config.yaml
head_dim: 32
d_mlp: 384
vocab_size: 8108
positions: "rope"
rope_base: 10000.0
qk_norm: true
bias: "all"
tie_embeddings: false
Each number is 500 + 40 x the weight over its row's rms, rounded and kept within 0 to 999. Layers, rows and columns count from 0. Numbers have three digits each. The size before them is the row's rms in percent of the matrix's.

# down: layer 2 MLP down (transposed), 384x128, rms 0.0718, rows 209-233, columns 0-127
# up: layer 2 MLP up, 384x128, rms 0.0719, rows 210-233, columns 0-127
down209 092:500489519417617478505477459522396467570491520594469536448498406456500498502515482567484505553450529441470556517443456477492536509494452519436484464505517452507469501544470514499506538462502497531549504466549515482574491508480539492588537458474477482488504502479501533444566566484529480507467528508497463549458504493475502482511463433577558458542494444493467460410543461478541472553536
up210 096:479410502547428470497491436497548524570450482538553479531523526520515486446422453533470440554413512517531499434497569442466492440528493466444473531452440549483500443493531535453529499508483610531531511468541470457460440518471499474566547543435524562518533545445511424512526515460489518502509528537495497469563488482524484546474514576491524514503518493498522498420509520515563534483566
down210 095:543475490473550499607496496449404417502540571439427509490389465513507459553494551597535513578493559423406518540514477518534508543524485543469522474439482495451513492509498424437486483442469503507489491507517506559476479447496515530516517406522501558558466450499504534513466511475525459528548486527475490529486485521506468506461550446472568484486506502491516474487510484438475512452529
up211 098:467453510533452526503510515523499499432560515492553426490493563490583538542503517473482511463533413492517451511466485500451465518438543496462591562468522479569507479523474512515454456488554457463503516467521537475527528491530481484430527487478525482484516496509560425569499552493530536594460502412519445546534539379504565473552541498434521508502487499498436541489467405521483484512533
down211 104:461559493528445503453578468636459531442474506518472502529486513482515465542507512447554461446537533456474461514497506530487459538546484487545517543595528475510522480460496443490485493521536531463438563503474558506532515547486565525555474434555548519470467499476453419584585508476547492510536493495507521510543494485555569519524450441461497576468518460518560513515442531553466473483541
up212 085:501514465447564433508535465547474472531545495485496516461464518466495499465503524521488446516521487483504555484490459488481506566430442494483475477533618489553554505463463494514512571507428503584447494503465521528474496499459532604468513466492486510422499476533478530496498493440558459505462477490538489568559507485505494481562586493560598608490476511425520523510438511533480471589496
down212 098:507500450474514469532426494494499491625485430539485508460483467512578493507538535574409542523507480475510596467524473545526533506481526521451443474543582427521544454549522541461497494514435461529459496529454477510520564512541562510524515474567528552504516422507481560497479490497504395495456504495470545540484470508448507520501459472515516523526519595514517506503533522437442450453541
up213 104:409463492499449532506397563491505493501477465534553529532454511452493449545479499521448525436516474443532465509444448494397505520444439544547498529551505494537463601424456441486481505444521441504556523479476514526479520515566562491522542483539461487534462451491477526520518493519542497500473485480498528472460500456550523525560548513453522462436531540507478473443584554568521561539487
down213 095:509484550512511455456534539453500496496544596445534419501489542578486430524472565502500541514502497458558474512511479447505457568521502541510476563474530557512535462496559482544432523487510501491570475475473581513522439558447471556451507503514534501512404537536451541488484495506454551544524462495500512491457482447484475612546441501471500449500535519549505500518421430417498501470532
up214 101:524533566524491524416513544514510449463525492486497540458516539496443509491595500541543467477480501454444509489504447520546526501552514528535457512545506560532500464445538510524565476510499554496552544525495502460453477505425484489459477425475538465482559454512486514580500471437583453481525423474460587454567496572504573510478484406485480542483493561436512559500502490423548474516504
down214 095:463523440454502460473488451457491475493579505555498530448460545449508515507465441505486459619536509476515478482513468508555557472498467552430475449503473518456546546563546541497455513606521518512492480440470516454423515471413526497493519494491518512479490480509499512478472521498563502561435474513468513519556526533452539514398460531390446563512510529537481494509463573481530552478534
up215 105:493517490413522504541559531504500498500429501499545477493500472469457548456486421496489510484523451537535481527481505577468513401455554495455545503496541467541586518506516499497448469587527546486513439559570498465493464510529560526501485533564442430504422516522436513525505489488572483486481553571550425535455517524497517545450496469515544462530591512437531492491491496563494478433557
down215 097:455490559451500515474509489404524492500529474449466510537568573517585507556467522467531478471489509509557447550483568507406494461534541534516452496445426450507554424470480519518527555499534528437500516474505514542564474437434501561466490549498528521507578516485518474450547491555438534501478495454466482496455546431427449520523451492490469492459512471444501528461475458469548566460536
up216 108:520528480548466427541531543440484476468478558483457435500500565565563479517619554523473509480475509535502455510566492516567473496485457537528451514470520531425443464467467541494473463511555550518534494407515470586540552539464525452496486517486529579488564494484403482494481496516458456566508503495569442500518485522493488453425507489428482521532560483484496429476505537505491509532469
down216 106:509536491457501524567403463481440520516560460523509505519434539465469473482552545478588487461595537545485415429515479466496485523467504506463466493545477486538505484485533425488528471499463438491534503503462452552456497503503557529507454500569417486499516527509541509537547518456534529590549506468414482506472526478473479513490564608504556503463451553513420467452497472488457498522540
up217 099:506488486592380458496503558486483482579589606523510459504478517475511443532471510464465493453480488480553486534613527515538487492488528459535448494521489475555541517489459462492529519468461535490519462514524479447503499475576471466409446471506493536501474569488514525481506427503455541455483518473564474500499487562537506484478459475485571416531512536501426468466467545493500482494406
down217 095:520474492475465520515492469500534465499486464545559474534501603514469483514477480521509491519501454504603519535467519548518432403565516503530500573431525415489518491471445489458479467536504590534563471411494571419486492457590511509428482462496483541591529578479503430513478508500434511516457484517528452495435480506480531477510498510460511502533509526547536558456467542524467537502476
up218 104:510554426488460527513523521557529484553541563460545519563483532542544477489519497465480512456459428511535474441436528497538469481429527472455500487490527508531482475547453507453536539493508563457456549488595476481509516548521502472538468424438531465450450535557533560473438429505519560444499520550528461418573513464517464489557457533545528504480561442500416522462464523516523516455528
down218 102:491406509573421450512491504490581474446448436507535461474528453491509540541500507536530520469522503510395493556505479488501523523483403506518565536559480478549441483462510520543566471531498543482494468506497398486478498509478496516548433540513459456407498468478585475479503546535458455493581516562458494470534524519528475527476536491534487538481524507559489476495488500526514555409576
up219 098:454524424435513465444488473457486516479499510489468473465487524500588542542556525503491573464491427499496560509490507496511527476549400397519460454469514478523467443506531498521571474534483458492468540566516452557472510560534536566512460501461456440465541442516482580597424519486496455502504510454488528519452430538519505552483552492518532518479463515458542497506484518429524467567546
down219 095:484541454501527485492471482436552490531485500473445450529490546466563469549541436521513561465461523467570469525533444473511441519477448518578524513522410534508489406510497475521465445525504523545466552512462401510559557559497538537559497534493492466497473594526509508432467446488513550507489511499432441460542566496473566502518514412498492513483492460523556510503437577464519522536505
up220 102:523481504549523416548499519523504457519462489496518522490481522526515457478453514496502529508486496520521426526561547442574512442453492517509529421430468457434498545574563509515527483507500456484492521529539471484517484603564463505376553528450488477495484490515474510522529521557458448508500429490449407449543497494476519505540577505482447505457518501518577501578437457432503526563511
down220 099:438515515513498595542471499513432462549503484580510473494487481550449507514456536431483517470536477490562497488549621438458430449537511523505506472457457435514474489529568452560470470458505524464524518574472547465512517496491497576407453502514519468571486486509536499494549479567500547472514472452518485540545535463525487460487465523515574566508464400485472489488535507554494446488543
up221 098:501532393563497518532491546461529501475566448548502499508444479497473508516574469552497522510430437535526535517546521509501488452547425512428515578511539458469520469509556591448540517488485412480576465499528451525515504456544525462503428471511443548519544443530455522517502472456523559515508459537458477531467581521430484516542431506463547561509487517517422515524478550496467482507510
down221 098:472450462486524465498517539481521512472431477519549432481527438450510558506507492439471500538507537504494612426540484508515544498487491525510435507458489476511482588567463497470554490443443430502447503511485335483518557529512513511473450508558483523465436523469554466441483501457513507479500597558509549497500583546467452529532507502492501586510515505498496494495530543552535488510499
up222 098:431506526528507526498465483438503514511541564499470497506484446480517521574506495516502433560575530477441435498505478499490561509513473478490527461485514482517591494501435459507546485488522464456537470462497446489489522562544504534522488491414534535536590446452537520460378536505464495455553517488485466465489442456509525578502519491448496490461559560537538513468356530455541512531512
down222 102:483505521466480512525482476531503538470578512491450507466528574533590543584520544545577415549456484486489527503525463436507555457475447487490497532442474438494461444521430479511477504449493538491491498522537462512518517506515435521532469506488532515469557468472573534574419455485482455461473560504373506450528493463523485506567553478542553432435534530465512537501467492462489454509472
up223 105:444458648466541486457445504454468495510464586515509506466422502514416519500537532485419480537525447503448546528490431538509550489469447518459502545498497593498500493419545488511490464484483540492546542543429523505473575484531451486513495495503511493507554534496486531562491554447504462457480542440525554484539449535525488538547493505474487510482469524451461578481509451525459558461452
down223 110:556512494473504552489505458527525482524489414522531409587449450557422485535433447547540406502509477567467542507454536508527510542518552493507509441450409524481500503495548570497525520476446520498453480536478436530487475508511504506513469474482450496503479474551584481549451575567502487485519500548507495540490529468455460475478466625458514524503503530456519527469543480522509555573477
up224 104:437552491571510437506535480505517497511577508447471511513440483544498486543505515467491472526495588465443464442545597483421516506552493477490557540510489477519513494500486545495516492486510485551567499480451483537478510545516470456505506510472550481432600528498464457511425499467444571487523498521588419465520462475482465445572497517443531456547491434512497516430567518502562497410507
down224 105:491493509513461518441530486474557467546488404622496463529502463482434481577513513535559519460526471523499544509500559556535492495521496499510538476508473405473528479462507494477482440517554501527467510557491482523517472502552512434478490517490504530480546464545454503492526594551481497438482558455521580489496438504407469373500496531466475519452551495530418530549514496527525510487574
up225 094:464468476555572512500478537413555522539427509539488487458486471501505551449456479483536524486576532567502576532503490490542490445494456542548483517391477516453563468576486497544566509424490545527526480480499536492503437477544534527439489462528474464532520438483450547535487566540536478522533484476511434486586471529449473479464506515460507442451571467483519437461450482538471548534495
down225 092:470472515532451410515507489515477466453470553510547486492508536533556497509474525535522505470459460484524433537439492534475480465563464470556494522413521452448494427478543499482541535482488572448541554494521526518517548554448553504471509511528596488431505464452481462444511490507518559551493528471534390452440542522474554521503453513484523500442546441535550548489476523555597498562473
up226 102:493531462510520497537555505511504460483480409446600490406501525518509527460528492462444510470543494531494543508461453505482466474434504576481460494460541426481486491525523500478502544459552497512498534567571544438502493570517479447438457528464541581511476511486437492578536508479508488505467526527500459430588500491499503514468543544574515507592530594447527475508457525476471579507503
down226 103:532558488486477483468462523529545526515424542519468531471538500504512471480537539473511437465557540489525428524483492486451523537561445521551499476492506544478528487432438420482554503573544500568524512449526529566500437497504519510443473563505554474516554438446504455484454459600443472496538441553477527506547469518472491540445490468457547516549467508424444513577532562512435468452481
up227 090:536523450438485548588503457534470441505448520496519529454525501452446485427438537454548568500483463480454485523543462532480499496474521543545480557590531560530461525515566414502500552536453525502516513444523479530448547521434448486424413482477520462436517534425552505477519506519460470478546490433537546547456504495459518554501508463492551552554493472505450508564482527533503533505452
down227 092:609502499435546508518448453588517528543528574532489554483488503434475508569483522490519452480441469444438456569487536548531515523501451473512503472534548423483530551466401447464504497578470465504491485446555520468511483426518447420552485492533536478458488453469506459484516550522488467458463492491467487511477490472564459510515560560498522463518516490447532514530550520467559522486424
up228 095:446511452469503514528462549534500528489530520437402465466522457527470550505488523523504552473521444547488510510505441529464481496423470471547484483521413482484434590494586555562493491568554485567524497461441422474510416438511550478498543547507507503512583471502516493517479488508523531485533494464572504451450530480487402493484546471514512458434515529549485459470448475587503485507474
down228 099:465506489496495507543474454500506574432496505434482488526575452454464535494515502487497526506546477491531555475476486493456432527474537486492485484530502525474533561553507551519522474488502526488527499476567466509484557501517483478518448484558464472543500490486508410563509469501505518473572625539538513403494469488536420465520546432447551555436482537531542514450539434374427522506458
up229 095:445516511512441513524495496607547447581576482457539503495518497500490610513470517483517517574540617431470468568492485486523481496433531525464540510469465463521490473455489499494554491408509493484516529506583471410458488536467474453508544513421541420468516518533478479461404516463509525494468520509526448470526494521505546430529538541518496524506492555483506463476535431521504495484515
down229 095:477518482460493515501490478434517485478512510519424474546495532498491517491513587534490531461472498542494524551434482488513514524514475423442529388608506422522486515461514559547465526535464502568532508534552538429484490387537468500462492564514538465493489526520505538542508499554505432498490577499466527456472603512431515559519521479445530448488499477488544538461552500441456539441495
up230 106:467496526516496495509530505508548498508586507550476534490469506524498474531515423477471492523563515514496453380524523451521601536538453532573457558523507501527509401497533459438515457487505448530540532533511447520531498530515445472492529473500507455413495526529500479477512557464538529421530516500447517521544460439561426530471512492521428474523513504452554489504570518363498484485479
down230 102:463489502491470463477508483527555418506506537552481461494497482505517480460521415469448538471555508419485423421473542537498547558492521468535430460582508514586527458471516496447534511490439471500526570535522473601501527519560515459486506581591473424509493487505515463480480526502484541503469568469472533493511414445519529511471519477511519563443502443507546466485520480529557462463560
up231 098:447561512540517433554494538546490504490469444426534530522510472461487493526493492531489554560493425507537469526451564450535485467522465486536439530498491464452545481530502492460456429460593434516542515482592565532522473534512544529456576457505499517517522529456566552502466440504503520480548515466522452439475485533546496516573515417467526496491481443460508461394423494527486474532500
down231 087:433463519463468451484477507454548504515475497578496576433460524450468437579524501438489534492469524494487530530541444497439481539530488589462437527468510489512524492496545494506534456461504439521482487522508504552515548454497475472490486496516472458478490463423575487552587503489552429579530479464530500529536496444503561487576517446512601535510533533425459518522499433436548542488512
up232 098:478471482505541534549578541519510528448547481516490412521473480541441550494516437496589481556464523437471533528510423500529518539488560563486506479484484478560522529583502499487406518498533492531508458431476470483484596482500487439422494481485469548534508472535497478486517453506455531522469478478498423463489581502578508506527462526502440457446482557486467512473569432485521435432518
down232 105:548553526499511558547505539488441551520489489492517431495505408482504470453494491444522462571469521479459521465536523542519480505435498556517501489534475456399477486536531519516497506473501478440459507516469452548518585513489501488436480483475464460543528540538519469509492540508485512510441586488499461548447523498496529544455558676419548502481444528506503571502491507488451424528516
up233 104:508564637544493461506556546535483480483468512528506465452474428543496521519466474456487511429458442467461413408529488497530502479473419558484440434491506490493546566522570526526554500513515477497469619506451568495523504501480444464537563453528469529506495465537466519512501517475551556547460529519465496503505517469487542506535532458506545463540513464502519480488495550430510518548426
down233 098:433579479545439501505501537480523465574475476470525432438485473522454577449514457474521555522487576499476463465419517445608484490496539535583477520520483538474460516498516518566495457554520528509534524564502473471462529466485491526516495530576444542514513455477424493475496424536464473559490510504462462571495475499518434465493575467503476458531541506518461524492505518522503539461383